Each number is 200 + 20 x the weight over its row's rms, rounded and kept within 0 to 999. Layers, rows and columns count from 0. The size before them is the row's rms in percent of the matrix's.

# layer 2 MLP down, 224x768, rms 0.0984, rows 0-213, columns 416-447
102,242,219,172,223,208,194,222,228,180,212,199,207,199,212,208,164,218,204,195,210,194,214,213,202,174,187,215,187,149,180,215,220
101,212,231,164,133,216,223,180,220,197,185,239,213,195,157,184,221,200,216,200,187,201,203,226,218,204,228,247,227,232,206,180,209
099,156,205,191,180,235,179,226,215,200,194,185,164,213,197,213,206,165,211,226,221,185,213,209,215,192,180,215,223,197,197,151,191
098,199,191,199,197,211,236,184,208,227,218,216,209,158,241,215,217,187,183,193,202,174,180,209,207,197,224,170,184,185,189,206,233
090,223,195,218,175,218,221,170,204,190,185,231,154,196,182,161,179,169,190,174,188,217,213,225,201,176,211,192,183,225,212,203,200
099,198,226,189,208,214,208,223,226,216,195,197,231,212,237,197,186,182,179,221,213,194,192,195,168,175,233,189,213,195,194,209,225
097,221,207,189,184,191,174,195,208,245,192,189,235,204,156,225,225,201,183,170,201,199,182,173,195,204,166,230,194,202,186,204,201
093,166,225,207,216,204,229,197,187,178,219,198,212,187,200,211,219,215,206,190,218,163,209,180,172,188,200,195,192,187,227,151,251
101,218,230,214,219,200,213,201,190,238,211,231,230,179,195,189,223,214,183,211,196,235,201,216,166,214,181,204,192,204,216,190,207
098,184,212,225,202,211,180,218,183,174,195,147,188,195,203,201,174,210,193,186,220,177,181,196,223,159,185,206,200,185,179,225,201
098,172,181,188,163,204,194,187,193,192,166,217,214,226,203,189,204,204,179,198,206,201,210,221,178,236,174,166,190,220,239,181,176
102,202,225,207,192,194,172,196,209,193,159,183,194,188,217,204,189,185,179,198,176,185,220,191,238,185,178,249,230,203,175,192,238
102,211,178,225,234,202,200,171,211,209,188,195,174,189,174,204,222,209,208,217,212,210,193,204,180,207,203,209,175,162,196,179,231
096,207,209,182,185,191,175,208,201,209,243,184,170,220,198,225,205,175,211,191,236,207,226,182,187,223,199,192,223,195,196,211,202
097,183,193,200,205,201,219,231,217,203,206,208,254,168,182,202,204,201,196,214,166,163,218,207,247,213,212,213,239,203,229,168,192
100,181,174,186,233,237,218,227,201,219,184,216,205,223,235,199,182,205,219,215,195,208,201,214,194,209,207,206,183,167,172,184,163
102,217,193,162,162,202,192,196,172,198,168,187,233,244,202,203,153,225,213,201,215,187,158,235,162,166,240,198,175,212,193,224,184
095,185,218,205,169,176,223,209,203,149,219,170,203,209,256,201,173,223,207,185,171,205,210,196,165,218,217,169,213,194,220,206,204
097,174,223,214,190,198,213,191,193,167,199,176,203,188,214,215,232,202,184,177,173,211,210,194,195,229,186,220,227,184,188,212,206
101,196,231,191,169,198,189,222,207,204,227,151,168,194,196,209,226,210,207,192,197,209,210,201,203,213,217,162,186,166,186,224,181
071,203,203,218,194,174,193,170,218,217,225,203,223,219,193,216,210,222,202,189,208,216,212,219,202,196,251,214,166,186,237,199,177
104,224,179,195,222,192,167,268,176,194,221,202,187,157,212,197,215,191,189,232,201,227,181,204,226,211,195,179,240,216,201,207,185
102,215,191,205,219,187,159,179,199,189,215,159,194,184,219,215,186,209,200,215,191,225,205,181,201,204,199,201,209,193,206,209,229
096,191,225,212,177,192,202,234,185,183,176,218,207,191,199,165,191,247,235,163,214,181,208,219,177,168,214,242,198,183,139,195,238
094,205,202,237,207,192,178,168,194,194,145,215,160,214,173,215,193,210,207,233,208,207,199,208,202,201,195,179,174,222,231,227,160
101,209,195,199,199,171,208,235,225,206,221,208,223,225,211,200,202,215,180,190,173,186,184,199,177,214,178,185,214,195,182,218,217
097,206,197,208,195,200,168,187,212,219,176,221,149,176,186,211,194,210,203,175,193,213,152,202,208,236,199,211,190,197,190,207,157
104,210,215,161,200,192,228,220,168,236,196,208,195,216,212,180,220,196,204,178,179,219,182,256,205,225,205,234,210,196,171,213,184
102,211,219,198,209,190,215,216,232,205,182,193,220,206,220,190,247,191,177,206,188,225,219,208,202,180,141,177,171,205,180,183,183
090,203,202,207,224,207,211,153,212,205,193,194,213,199,189,231,221,199,186,211,227,209,182,195,209,201,168,182,164,181,226,173,218
098,208,182,202,184,205,186,232,194,195,207,194,221,220,196,221,208,203,214,219,162,164,171,239,178,198,134,189,219,191,169,215,164
097,193,191,253,193,220,193,201,203,211,194,206,203,168,168,209,179,178,203,197,183,163,199,199,190,186,205,167,213,200,223,193,226
098,214,201,195,201,183,204,167,229,185,196,204,202,205,197,240,234,184,201,210,177,204,218,222,224,154,200,205,185,217,199,213,202
102,201,217,194,203,198,205,185,240,164,180,209,187,226,192,176,200,220,214,202,204,183,259,168,230,196,173,181,169,191,198,190,181
095,217,186,185,159,199,201,181,215,177,198,243,215,175,147,201,192,194,185,210,182,210,227,202,208,209,228,238,174,209,225,219,152
103,224,190,229,226,219,227,228,194,215,218,210,197,225,204,199,225,177,197,214,203,177,194,190,229,218,245,221,219,193,223,198,192
092,224,193,192,222,184,218,225,213,188,202,212,176,198,199,184,145,219,190,197,201,169,165,176,182,167,216,207,177,205,184,171,237
107,192,231,217,211,207,186,253,199,183,171,189,187,220,209,160,180,198,202,183,204,201,189,221,204,200,168,192,205,166,248,174,180
101,189,207,194,213,194,197,208,194,227,182,226,202,187,204,214,170,221,194,200,167,192,204,203,191,220,160,206,188,185,211,173,177
103,188,187,204,191,167,194,222,180,227,254,178,173,197,218,177,200,215,181,180,201,183,204,202,160,191,215,185,213,176,218,217,214
096,196,225,209,191,219,237,149,216,190,208,175,205,164,157,224,202,187,186,203,180,213,182,171,223,187,169,169,205,182,194,175,237
098,218,194,222,173,209,197,224,198,184,206,200,205,218,188,188,218,182,184,218,205,213,190,199,168,205,194,213,181,209,211,213,225
096,208,171,225,211,173,232,205,225,191,231,210,223,200,175,210,212,175,191,200,220,215,178,175,205,224,202,182,226,232,201,205,195
090,210,192,164,263,175,209,205,227,206,184,167,154,203,136,192,183,170,227,234,218,168,175,208,217,191,179,163,195,224,182,197,180
102,205,192,213,220,194,213,174,214,214,195,226,215,186,168,201,179,193,200,189,205,205,194,210,178,197,197,185,196,206,188,197,179
098,219,190,162,239,218,180,217,208,195,193,202,215,205,199,191,204,219,203,217,203,186,223,196,219,185,205,185,199,197,219,196,198
085,207,176,211,194,221,204,175,235,186,169,167,186,173,208,218,214,183,205,189,211,187,188,212,199,184,238,198,213,167,199,186,194
098,215,210,186,175,231,185,168,179,202,165,190,210,223,187,213,201,213,226,202,204,214,182,232,240,222,186,215,243,179,200,211,191
090,187,217,207,184,192,196,197,223,186,234,221,214,184,176,171,181,205,221,194,229,207,257,191,215,224,195,192,210,233,224,223,201
122,208,178,201,227,237,147,220,205,249,224,184,217,191,183,227,207,199,185,209,216,210,169,189,188,188,201,215,193,207,203,204,204
116,208,184,215,165,209,201,196,182,237,214,242,180,196,177,184,197,226,194,197,200,218,213,187,188,205,202,202,197,220,219,212,199
103,209,208,214,216,195,223,180,228,185,124,208,213,241,199,223,242,133,190,209,196,225,226,205,182,211,206,228,170,177,201,223,232
095,173,185,217,218,202,212,225,171,163,175,182,224,190,215,205,209,173,177,189,187,179,219,182,224,203,192,223,218,183,202,179,169
097,165,261,213,221,204,195,229,188,179,190,195,250,171,216,195,216,189,210,194,208,197,191,203,194,235,181,183,180,241,199,227,200
098,224,196,205,198,189,217,173,215,226,199,197,159,213,142,240,164,212,213,196,195,214,201,190,211,212,194,232,195,224,183,172,161
090,192,123,190,187,193,235,193,195,169,214,208,166,211,232,184,168,218,201,177,189,187,213,195,189,191,246,180,163,165,156,230,198
094,183,175,207,219,158,173,230,177,206,233,216,247,242,254,193,188,205,194,222,199,198,210,221,188,217,187,201,211,207,221,203,220
102,224,225,205,176,182,223,198,192,202,208,225,158,173,213,206,208,174,202,209,189,212,187,219,209,188,143,167,226,240,184,204,224
096,184,198,215,208,203,218,174,191,214,200,193,175,218,199,193,209,193,186,152,190,210,206,168,219,198,200,212,201,189,194,161,195
094,217,188,196,210,214,179,184,180,206,213,200,221,197,183,173,198,188,191,204,224,228,213,235,220,209,144,172,218,205,208,200,211
093,205,197,200,220,179,171,203,154,210,159,171,157,203,206,216,250,231,208,189,198,202,254,222,213,243,166,211,189,196,187,200,193
094,191,216,210,212,194,195,177,213,216,213,212,183,165,199,215,200,207,170,187,190,191,190,226,191,195,177,167,206,251,176,175,184
095,220,159,204,187,175,216,183,180,198,190,180,213,199,190,214,217,241,209,172,217,184,161,199,220,186,237,209,212,189,185,216,176
097,182,242,216,177,181,156,210,213,187,144,180,212,218,185,196,233,184,221,172,205,189,195,195,210,173,163,200,197,208,208,203,214
094,199,202,176,215,196,212,181,204,219,232,182,179,209,209,211,198,188,208,193,192,211,215,250,178,196,181,192,206,192,171,189,174
098,179,192,193,173,181,215,181,186,184,168,187,191,172,233,230,183,170,167,197,168,184,197,205,203,191,191,188,223,222,165,229,244
089,176,233,209,232,209,222,175,198,202,237,194,188,205,159,229,217,201,249,216,238,199,195,165,206,190,176,226,218,203,196,229,182
091,187,162,211,207,203,208,217,147,207,222,209,237,167,194,182,198,198,197,205,220,189,175,197,226,186,182,215,232,230,233,183,181
096,212,221,172,199,181,196,198,205,165,192,235,178,213,218,207,170,217,224,228,202,205,204,240,167,192,183,171,193,184,208,174,196
102,209,203,171,176,210,184,234,198,211,225,190,156,217,227,240,161,239,194,185,186,212,193,209,166,212,222,195,190,152,213,206,159
092,199,168,177,187,191,190,244,178,227,220,173,199,220,192,218,201,198,185,197,186,184,182,223,208,183,183,201,180,199,185,209,191
103,161,200,209,198,196,216,222,201,151,225,183,233,189,213,204,228,207,187,187,181,166,215,233,218,202,194,187,189,180,191,221,208
098,169,217,236,219,210,227,169,217,196,191,206,179,203,186,204,180,206,210,192,181,210,196,195,205,243,209,189,162,201,214,177,178
098,214,207,163,156,191,229,193,206,210,191,198,208,197,212,219,235,228,195,170,211,198,225,198,171,232,262,226,223,193,158,199,203
098,176,206,219,194,188,190,190,173,209,210,172,181,220,270,228,190,214,191,187,180,187,250,209,165,211,225,214,193,188,198,197,222
091,224,196,198,251,175,202,163,207,182,203,179,217,240,191,246,195,197,243,163,199,239,200,192,169,191,219,231,183,192,190,189,207
101,225,167,191,204,198,192,153,214,165,225,187,213,187,185,206,192,175,197,199,241,196,227,206,192,207,192,249,194,212,193,190,212
093,264,186,229,195,214,198,170,171,205,227,164,210,214,168,173,192,182,191,206,212,222,179,192,250,215,234,210,217,137,184,229,172
099,196,256,208,154,208,195,203,209,190,201,219,198,222,212,213,166,212,206,213,207,203,175,178,184,194,215,176,228,170,197,180,165
098,198,180,218,201,250,206,184,226,175,240,222,193,192,217,199,187,233,212,219,196,171,243,180,234,214,218,179,228,201,185,221,181
095,215,221,208,185,208,207,196,167,206,170,197,214,174,226,188,218,204,168,187,163,183,181,176,195,203,214,183,206,175,197,201,162
098,204,197,204,147,180,209,212,216,199,210,206,209,229,252,217,226,185,200,196,203,197,175,194,237,239,190,215,178,172,199,236,242
099,214,210,168,194,199,206,193,220,225,217,191,198,190,177,199,199,177,205,201,194,202,217,208,177,221,186,216,212,230,200,185,203
106,210,220,202,196,219,197,226,214,235,235,184,206,220,176,211,205,238,201,222,192,205,205,172,187,188,232,193,184,189,203,215,180
107,220,205,189,186,200,193,234,218,208,213,205,194,252,183,165,212,196,195,218,203,169,193,177,173,222,227,185,212,207,192,193,189
099,237,176,218,187,206,198,199,201,212,185,194,191,193,187,197,190,235,195,203,199,193,174,199,198,180,187,235,191,194,176,251,220
090,185,202,220,185,209,201,198,179,209,196,182,164,202,214,196,185,205,200,214,252,186,178,169,168,217,212,203,204,206,197,199,201
100,240,199,221,210,189,177,171,197,212,202,172,167,248,188,200,205,210,196,196,216,223,199,183,239,178,209,198,213,195,205,199,156
095,194,181,194,221,214,185,168,196,188,193,197,215,193,199,234,213,210,178,206,209,201,186,176,202,205,197,204,187,174,221,235,128
097,230,187,183,173,203,185,197,201,192,192,225,228,221,191,184,194,232,201,224,161,158,200,205,242,220,213,219,205,185,193,186,211
125,181,165,198,183,188,202,219,191,227,189,208,191,183,212,201,204,224,187,181,211,153,193,179,180,214,229,198,220,172,170,200,187
102,220,239,184,217,197,183,215,190,158,195,206,182,165,200,191,146,209,203,181,181,180,229,185,208,215,186,171,196,206,164,187,188
099,191,220,201,218,201,181,210,196,197,189,215,163,165,211,208,204,212,197,181,212,201,221,205,182,149,220,191,191,198,231,201,208
095,197,199,168,191,191,222,202,164,186,209,187,210,184,191,193,196,229,203,205,167,208,230,198,204,193,235,203,172,205,209,270,237
098,200,190,185,216,212,201,208,176,219,167,175,216,209,183,226,201,238,175,200,193,238,218,208,204,200,214,259,193,193,177,218,201
091,227,165,179,199,194,212,229,205,221,220,196,209,215,202,216,192,206,211,182,193,183,203,202,200,205,214,210,189,193,192,172,185
095,187,187,207,199,193,196,168,191,226,247,189,215,187,252,200,223,169,199,191,178,217,156,227,201,191,241,191,218,249,195,241,218
104,179,235,185,223,183,210,210,181,178,186,207,225,196,212,234,205,225,214,178,205,161,212,187,188,210,205,220,215,172,183,227,240
095,233,218,196,184,194,192,159,220,169,184,187,199,171,182,184,239,162,165,187,205,204,241,210,185,180,191,232,258,222,177,183,155
094,220,213,194,187,206,155,242,199,210,235,182,162,217,200,207,202,165,245,201,183,181,179,174,205,160,204,232,161,206,207,198,207
095,200,198,224,191,192,169,218,188,210,175,178,205,194,211,203,224,248,185,188,211,171,218,203,207,209,210,218,177,182,202,183,218
098,173,190,201,198,203,175,174,211,169,172,209,189,190,217,188,189,189,194,243,178,234,189,203,190,183,186,214,204,219,183,187,201
097,184,215,204,171,201,196,200,195,209,212,188,187,222,212,208,191,159,195,214,223,216,220,198,204,242,208,230,231,199,166,212,175
096,208,216,202,170,189,168,207,199,213,201,225,188,211,187,209,221,166,222,212,196,228,176,181,200,248,182,187,210,233,232,177,234
098,219,205,211,137,221,173,199,198,227,173,197,197,201,222,179,196,185,197,216,205,195,187,190,237,225,211,177,192,241,219,185,205
097,188,221,199,193,207,182,240,169,174,223,239,203,202,199,172,141,224,190,162,202,186,203,215,214,196,161,173,209,181,205,170,212
104,197,176,238,202,193,194,219,231,210,188,198,204,198,206,158,201,222,203,198,219,197,197,182,196,228,213,195,177,174,181,223,190
089,200,203,187,208,218,203,195,214,216,190,229,219,207,204,201,221,179,228,193,158,192,217,174,167,226,222,214,231,197,161,182,203
096,192,218,216,219,199,178,164,230,193,223,224,160,227,180,204,203,221,213,222,199,184,199,206,209,215,186,196,206,192,190,208,208
094,206,185,220,204,203,206,233,212,204,181,231,195,213,174,233,171,175,214,205,193,208,167,210,237,165,179,166,235,173,186,211,163
102,212,192,207,216,194,208,159,208,202,201,189,248,213,257,209,188,201,182,244,179,216,190,206,163,222,201,246,211,204,181,211,195
093,204,220,212,236,241,201,198,168,199,194,198,207,225,170,220,208,192,197,190,201,237,227,181,180,199,179,170,198,232,178,201,190
089,178,211,208,248,190,163,237,206,214,180,196,217,176,216,215,232,144,162,201,191,199,180,200,190,202,203,171,181,165,180,180,176
094,221,202,220,205,187,156,203,172,190,213,207,198,159,229,195,202,190,160,225,167,206,201,217,200,190,211,177,176,205,207,225,195
089,194,176,201,220,216,191,205,228,209,202,174,192,236,180,208,205,147,217,217,214,229,201,204,206,217,205,261,190,227,229,206,178
100,185,206,199,179,193,228,201,186,239,168,233,258,218,229,207,183,201,206,163,206,185,180,181,199,180,161,198,199,249,218,194,182
099,228,228,242,227,199,198,151,191,199,248,180,207,187,198,180,198,175,186,224,194,217,188,174,173,187,164,186,209,222,184,215,162
098,187,227,223,154,231,216,213,198,172,164,222,162,202,190,149,205,192,187,189,193,216,184,211,219,234,164,216,205,210,164,196,230
082,194,164,202,166,218,216,186,231,204,208,228,194,206,213,219,169,184,215,219,179,202,176,174,223,217,194,226,214,234,205,190,207
091,192,185,182,181,223,182,187,211,218,179,192,191,186,208,227,183,167,184,198,172,191,207,189,193,182,191,208,187,198,212,177,187
103,230,211,200,221,205,209,195,181,234,224,188,204,163,200,202,193,210,233,174,200,205,191,179,211,206,214,174,232,181,244,175,183
091,202,214,224,209,222,168,222,198,214,251,153,196,209,245,225,216,191,174,194,190,185,214,221,210,197,195,203,217,193,254,217,200
097,191,193,187,214,183,211,207,213,191,186,212,191,191,210,185,219,161,202,177,201,208,230,169,194,172,192,211,242,212,213,180,217
090,191,211,185,202,177,192,228,164,192,193,201,180,236,216,214,203,169,196,200,188,204,208,189,237,176,162,214,214,202,201,186,188
098,192,180,189,234,208,226,203,190,200,194,203,174,194,254,244,222,225,218,224,207,201,229,210,167,175,234,169,176,186,215,206,206
094,239,202,191,171,195,205,202,160,168,219,189,225,210,199,199,178,165,199,199,198,193,164,195,205,196,183,204,178,226,188,162,220
102,216,187,200,191,196,183,195,181,190,232,188,191,181,163,151,193,220,199,210,234,216,197,181,218,176,209,184,179,185,222,162,256
092,197,196,218,196,199,165,191,193,192,216,221,185,149,258,184,250,203,185,220,186,202,195,201,174,205,204,186,218,236,201,173,177
091,221,215,197,206,176,180,184,223,195,172,196,178,188,201,197,231,157,227,197,194,218,221,235,181,191,219,217,200,179,209,222,199
094,261,191,193,200,192,191,216,162,215,186,239,177,194,216,225,220,238,192,211,203,217,220,175,242,172,177,165,200,201,201,206,159
105,183,203,187,188,210,198,247,184,210,218,177,201,203,217,187,212,233,188,203,139,214,177,195,197,190,190,186,200,179,165,193,175
088,195,186,189,172,192,188,166,218,165,197,167,187,186,226,231,205,193,188,209,207,224,191,246,182,181,203,193,178,179,189,199,233
104,195,175,204,226,188,228,199,186,228,189,189,214,197,254,214,250,202,210,199,204,187,214,186,171,189,234,196,169,193,198,198,272
098,181,196,225,217,217,190,191,244,166,202,187,227,166,228,230,282,169,184,197,203,193,233,227,200,198,180,198,211,166,170,197,219
099,201,205,198,208,178,180,185,203,233,173,194,228,186,211,160,216,206,193,170,205,206,205,222,192,201,202,242,174,184,187,178,212
097,241,205,196,157,206,187,226,193,226,218,185,198,223,232,206,204,203,219,199,204,190,180,198,196,159,201,205,211,172,193,224,162
094,201,200,170,239,191,215,216,194,209,175,197,227,213,196,192,195,182,166,187,232,221,189,187,185,215,221,217,152,218,174,230,206
093,179,241,220,195,202,202,189,207,215,183,201,224,205,220,201,174,249,193,199,182,189,202,174,199,219,218,191,168,160,208,192,228
096,237,197,251,215,169,207,194,158,180,198,203,180,222,230,174,198,208,174,174,206,193,198,197,230,174,192,219,199,212,157,222,239
107,204,229,190,173,202,223,159,232,209,173,178,199,199,239,184,184,232,192,240,211,219,196,241,205,209,179,156,240,199,210,218,188
098,231,216,212,225,192,176,218,198,224,207,203,204,171,207,195,225,207,193,182,198,223,239,173,157,201,226,211,184,190,209,220,187
103,219,200,215,220,207,185,216,206,189,158,194,206,189,184,186,195,204,181,192,251,213,178,226,215,203,178,159,231,185,228,200,173
091,179,172,164,194,183,201,169,205,206,182,227,204,206,198,199,229,177,226,190,199,216,203,196,165,203,211,188,201,209,193,225,235
096,205,169,188,203,214,222,217,203,195,171,206,193,189,121,191,195,219,217,196,189,161,186,208,202,205,195,193,203,221,200,138,187
098,238,215,178,248,204,186,168,185,227,210,209,210,221,188,218,173,199,206,208,174,216,193,199,175,214,208,208,202,224,172,169,198
092,210,222,220,212,218,183,210,220,200,195,207,209,197,201,188,211,170,215,234,205,212,206,208,185,184,186,196,213,186,204,197,206
097,170,199,181,195,189,213,221,196,207,175,219,187,175,169,166,192,228,171,179,189,204,189,209,186,209,190,224,169,185,183,212,203
087,198,169,187,237,227,214,209,204,175,216,217,195,186,211,191,181,195,190,227,189,196,209,204,203,189,221,195,198,200,214,186,233
096,222,169,222,185,201,190,229,168,178,219,180,184,205,201,200,170,183,196,240,207,197,213,227,226,224,199,210,191,201,197,208,186
097,213,179,186,171,219,226,173,177,189,148,197,198,212,182,190,186,219,204,189,208,188,210,191,200,207,234,201,199,228,238,211,183
098,185,207,206,204,183,217,216,235,189,172,199,179,198,199,213,173,183,203,215,188,172,185,219,216,196,207,202,203,208,192,173,203
102,198,210,209,145,169,183,222,197,228,215,203,167,161,174,177,198,215,204,208,210,198,210,170,193,213,231,166,184,198,214,196,192
095,158,197,219,192,206,169,224,223,163,207,231,184,148,167,210,188,150,211,185,226,188,202,203,163,205,199,219,201,210,180,241,187
088,165,168,213,177,190,192,169,266,198,223,207,205,201,204,227,180,192,192,197,227,224,224,187,220,206,174,229,236,208,200,196,187
098,167,226,197,185,179,230,214,164,136,205,190,190,182,185,125,198,231,187,193,219,197,202,180,228,205,191,192,241,206,224,202,251
101,177,195,219,180,191,225,218,190,242,234,188,172,187,211,183,187,173,197,164,176,197,211,222,220,229,243,213,201,170,173,222,235
092,209,202,171,210,190,202,181,199,196,221,209,195,177,181,209,139,207,216,217,225,241,231,199,236,208,219,178,247,190,193,212,204
090,195,230,178,186,249,198,189,211,196,206,211,192,186,214,201,203,200,191,197,190,207,235,178,148,216,205,231,194,179,200,231,181
100,182,149,220,193,207,211,199,201,200,226,215,228,193,222,183,177,207,213,201,190,197,176,197,225,160,227,183,194,177,207,181,239
100,212,189,181,182,191,196,255,180,202,165,204,218,150,213,228,168,241,200,230,198,201,175,193,221,195,208,179,187,178,168,223,254
110,171,194,182,204,212,210,210,210,189,233,216,168,197,179,173,190,211,235,193,232,177,197,197,213,184,173,195,169,218,215,214,213
097,203,163,214,241,200,172,192,224,202,156,188,202,197,197,200,239,213,181,173,203,204,216,223,195,247,206,205,240,186,202,239,208
096,159,151,199,219,210,165,195,227,219,177,191,165,204,200,198,167,188,167,205,192,199,195,218,214,173,212,203,199,237,217,178,199
094,181,199,187,178,180,187,191,190,203,205,236,204,191,211,168,222,186,187,187,235,190,196,235,195,178,163,191,194,186,222,199,214
103,142,170,188,205,226,182,216,190,214,191,197,226,166,178,236,177,227,222,199,157,161,171,185,187,178,182,208,217,184,190,225,177
097,205,205,199,187,217,224,191,215,171,225,222,197,192,213,198,201,221,201,192,174,192,216,222,189,192,186,193,173,195,205,229,225
197,210,238,201,212,163,235,220,196,146,209,222,197,231,218,167,187,187,226,197,192,179,175,196,211,209,203,221,198,210,213,191,212
091,208,190,203,203,218,194,121,180,212,218,214,200,170,145,203,188,209,181,199,212,215,192,199,225,182,176,196,195,223,238,222,210
098,202,194,248,235,201,203,236,238,215,182,242,228,223,210,193,252,204,222,201,184,216,169,169,165,188,228,195,230,210,211,190,182
093,163,224,214,183,186,195,211,210,210,189,221,207,174,185,195,172,257,188,186,165,215,233,174,203,215,205,172,204,175,197,214,195
091,185,175,179,204,208,189,209,167,205,249,219,242,211,239,204,194,240,192,182,202,202,183,212,217,184,210,176,220,212,199,251,205
097,190,155,228,172,188,205,197,199,180,227,174,212,197,205,189,212,228,186,235,206,191,215,197,167,206,187,191,189,199,222,199,192
084,217,182,208,218,193,207,209,199,209,182,204,223,210,210,192,233,185,198,200,172,223,207,200,188,223,208,160,201,238,230,190,239
099,199,191,202,245,195,188,204,208,188,209,226,187,213,229,214,173,212,168,201,213,204,241,187,201,215,217,204,190,194,196,178,183
095,219,181,190,209,171,203,178,197,211,199,142,179,211,202,210,266,179,199,187,205,212,194,182,211,198,197,203,185,206,198,229,202
093,224,171,169,202,186,223,156,189,170,182,225,215,220,209,200,187,209,203,223,231,215,209,218,207,186,217,193,200,206,222,213,211
108,207,196,198,193,192,199,195,216,194,184,170,215,229,207,186,225,178,203,209,212,171,195,257,197,217,211,192,233,202,222,208,180
101,184,224,174,223,197,228,243,214,233,168,244,195,183,180,175,196,197,203,182,178,217,221,188,199,171,208,180,205,214,218,216,197
094,205,222,209,252,217,222,193,194,183,214,202,227,188,203,217,225,173,210,216,215,233,181,188,185,180,203,192,173,220,223,176,174
093,184,247,210,239,179,207,183,197,238,209,188,211,201,201,214,180,185,181,205,226,174,196,180,195,209,195,201,218,207,227,217,208
089,182,176,211,216,229,191,191,208,175,230,225,202,231,156,195,196,224,194,225,201,238,184,232,241,183,191,197,193,263,189,159,183
091,194,176,187,170,202,183,194,211,218,190,189,206,201,235,187,190,209,201,203,186,187,206,237,196,206,198,171,163,201,177,215,218
095,187,207,198,218,236,210,157,184,196,212,224,213,222,220,173,220,171,207,179,152,211,206,159,234,185,190,173,193,187,204,205,190
103,180,229,203,192,213,218,193,191,192,209,234,214,192,198,155,201,217,226,216,197,175,202,201,211,178,185,182,187,151,203,178,207
087,199,249,194,198,238,203,229,191,230,192,178,185,217,217,198,181,164,189,204,240,210,193,210,194,205,199,209,196,209,191,195,175
096,187,220,230,168,179,222,181,198,168,203,176,219,182,186,232,224,177,207,170,204,177,200,181,211,215,204,207,171,209,202,208,146
098,204,251,180,164,212,168,223,220,174,238,203,179,211,172,211,158,208,203,207,185,213,162,176,236,215,164,184,189,178,200,225,182
097,202,224,192,187,204,215,191,210,216,167,203,193,202,188,207,212,233,204,200,235,190,214,193,138,191,193,206,188,240,185,204,241
098,186,191,181,206,200,250,176,199,171,191,215,203,196,207,199,217,216,207,216,178,193,200,206,217,208,245,214,191,230,181,176,190
095,218,200,144,216,206,184,203,188,215,226,168,165,209,204,224,223,145,197,215,189,198,220,211,191,175,219,190,198,211,210,188,170
329,194,222,196,209,179,222,211,193,185,190,219,214,208,199,183,195,206,224,169,176,223,186,173,198,218,199,211,202,196,208,203,189
098,226,167,207,204,198,155,173,173,197,231,224,207,225,197,187,172,203,196,175,185,213,220,216,201,188,202,245,169,201,187,181,207
092,197,178,203,191,208,169,241,179,204,201,184,194,203,226,174,199,200,213,238,223,206,219,168,190,215,217,171,204,177,233,204,212
097,212,202,232,176,205,202,198,193,208,226,210,189,213,160,200,126,222,201,203,215,178,216,175,183,186,207,235,226,193,203,194,195
102,192,205,211,193,179,228,175,202,214,224,206,220,180,179,200,209,187,203,197,217,222,191,191,187,193,155,197,218,213,239,195,216
090,222,199,180,248,188,203,242,227,201,171,198,232,218,195,216,181,186,211,222,205,252,213,189,204,218,188,198,176,225,209,170,239
099,223,213,204,196,196,210,211,225,179,203,239,183,203,205,155,174,201,227,209,187,233,177,150,254,191,199,194,202,195,189,186,232
107,173,197,196,196,182,182,203,200,214,226,186,171,189,147,256,188,186,189,208,213,189,210,215,182,182,195,180,195,205,206,219,198
134,199,185,196,214,207,207,210,199,209,183,164,208,201,173,201,176,204,189,221,225,189,238,201,180,198,204,196,184,193,178,193,185
088,170,195,192,203,201,208,178,213,204,222,196,221,180,196,197,213,170,235,203,232,212,222,196,202,181,182,182,174,224,208,185,197
107,194,198,175,158,188,168,150,200,189,192,214,181,208,186,189,184,174,193,201,220,196,176,245,207,194,204,251,198,183,204,200,238
096,228,204,201,163,203,155,192,237,191,232,203,229,183,208,189,160,199,197,202,214,202,190,196,223,184,214,207,218,237,233,177,235
092,182,213,182,213,199,202,224,185,199,214,162,201,214,193,187,188,194,205,205,221,208,162,179,213,217,203,212,195,226,194,181,208
093,200,163,215,202,209,212,191,219,219,205,210,191,180,184,224,177,168,181,240,233,220,259,193,181,202,198,195,182,197,240,199,162
097,199,195,196,206,190,159,213,220,183,187,196,184,224,165,192,207,188,193,229,215,165,234,208,207,199,205,180,181,229,241,170,175
087,193,181,209,212,211,191,179,187,190,188,187,209,196,174,182,209,210,174,199,261,219,222,189,196,187,199,224,159,207,184,185,225
071,185,218,199,198,240,215,211,217,231,224,186,215,203,182,223,202,189,225,202,213,225,170,194,207,213,212,178,196,215,172,197,221
091,207,197,195,186,204,189,180,214,212,212,184,203,229,239,205,263,175,218,223,206,180,191,209,165,212,201,227,233,167,217,175,173
093,203,197,198,250,220,222,196,174,209,188,181,217,154,192,210,206,215,175,218,197,182,186,228,169,189,183,185,202,229,193,193,225
090,227,179,198,195,225,212,208,194,214,149,216,195,248,238,192,201,226,212,236,191,185,182,180,233,203,216,168,186,188,228,182,205
091,210,165,197,210,230,201,188,200,212,225,174,166,196,160,214,196,204,176,231,204,237,203,216,213,218,193,171,197,202,174,190,179
098,204,195,228,184,211,185,192,179,192,197,199,208,214,191,182,227,216,193,207,200,194,192,213,218,234,196,189,210,202,220,240,193
094,194,203,191,219,182,225,182,167,210,158,180,217,205,180,196,195,200,221,201,189,213,145,170,214,185,232,178,197,214,241,173,179
095,188,177,193,164,226,221,213,196,207,199,180,198,176,187,197,243,191,208,204,211,110,193,203,175,236,196,215,226,182,217,186,218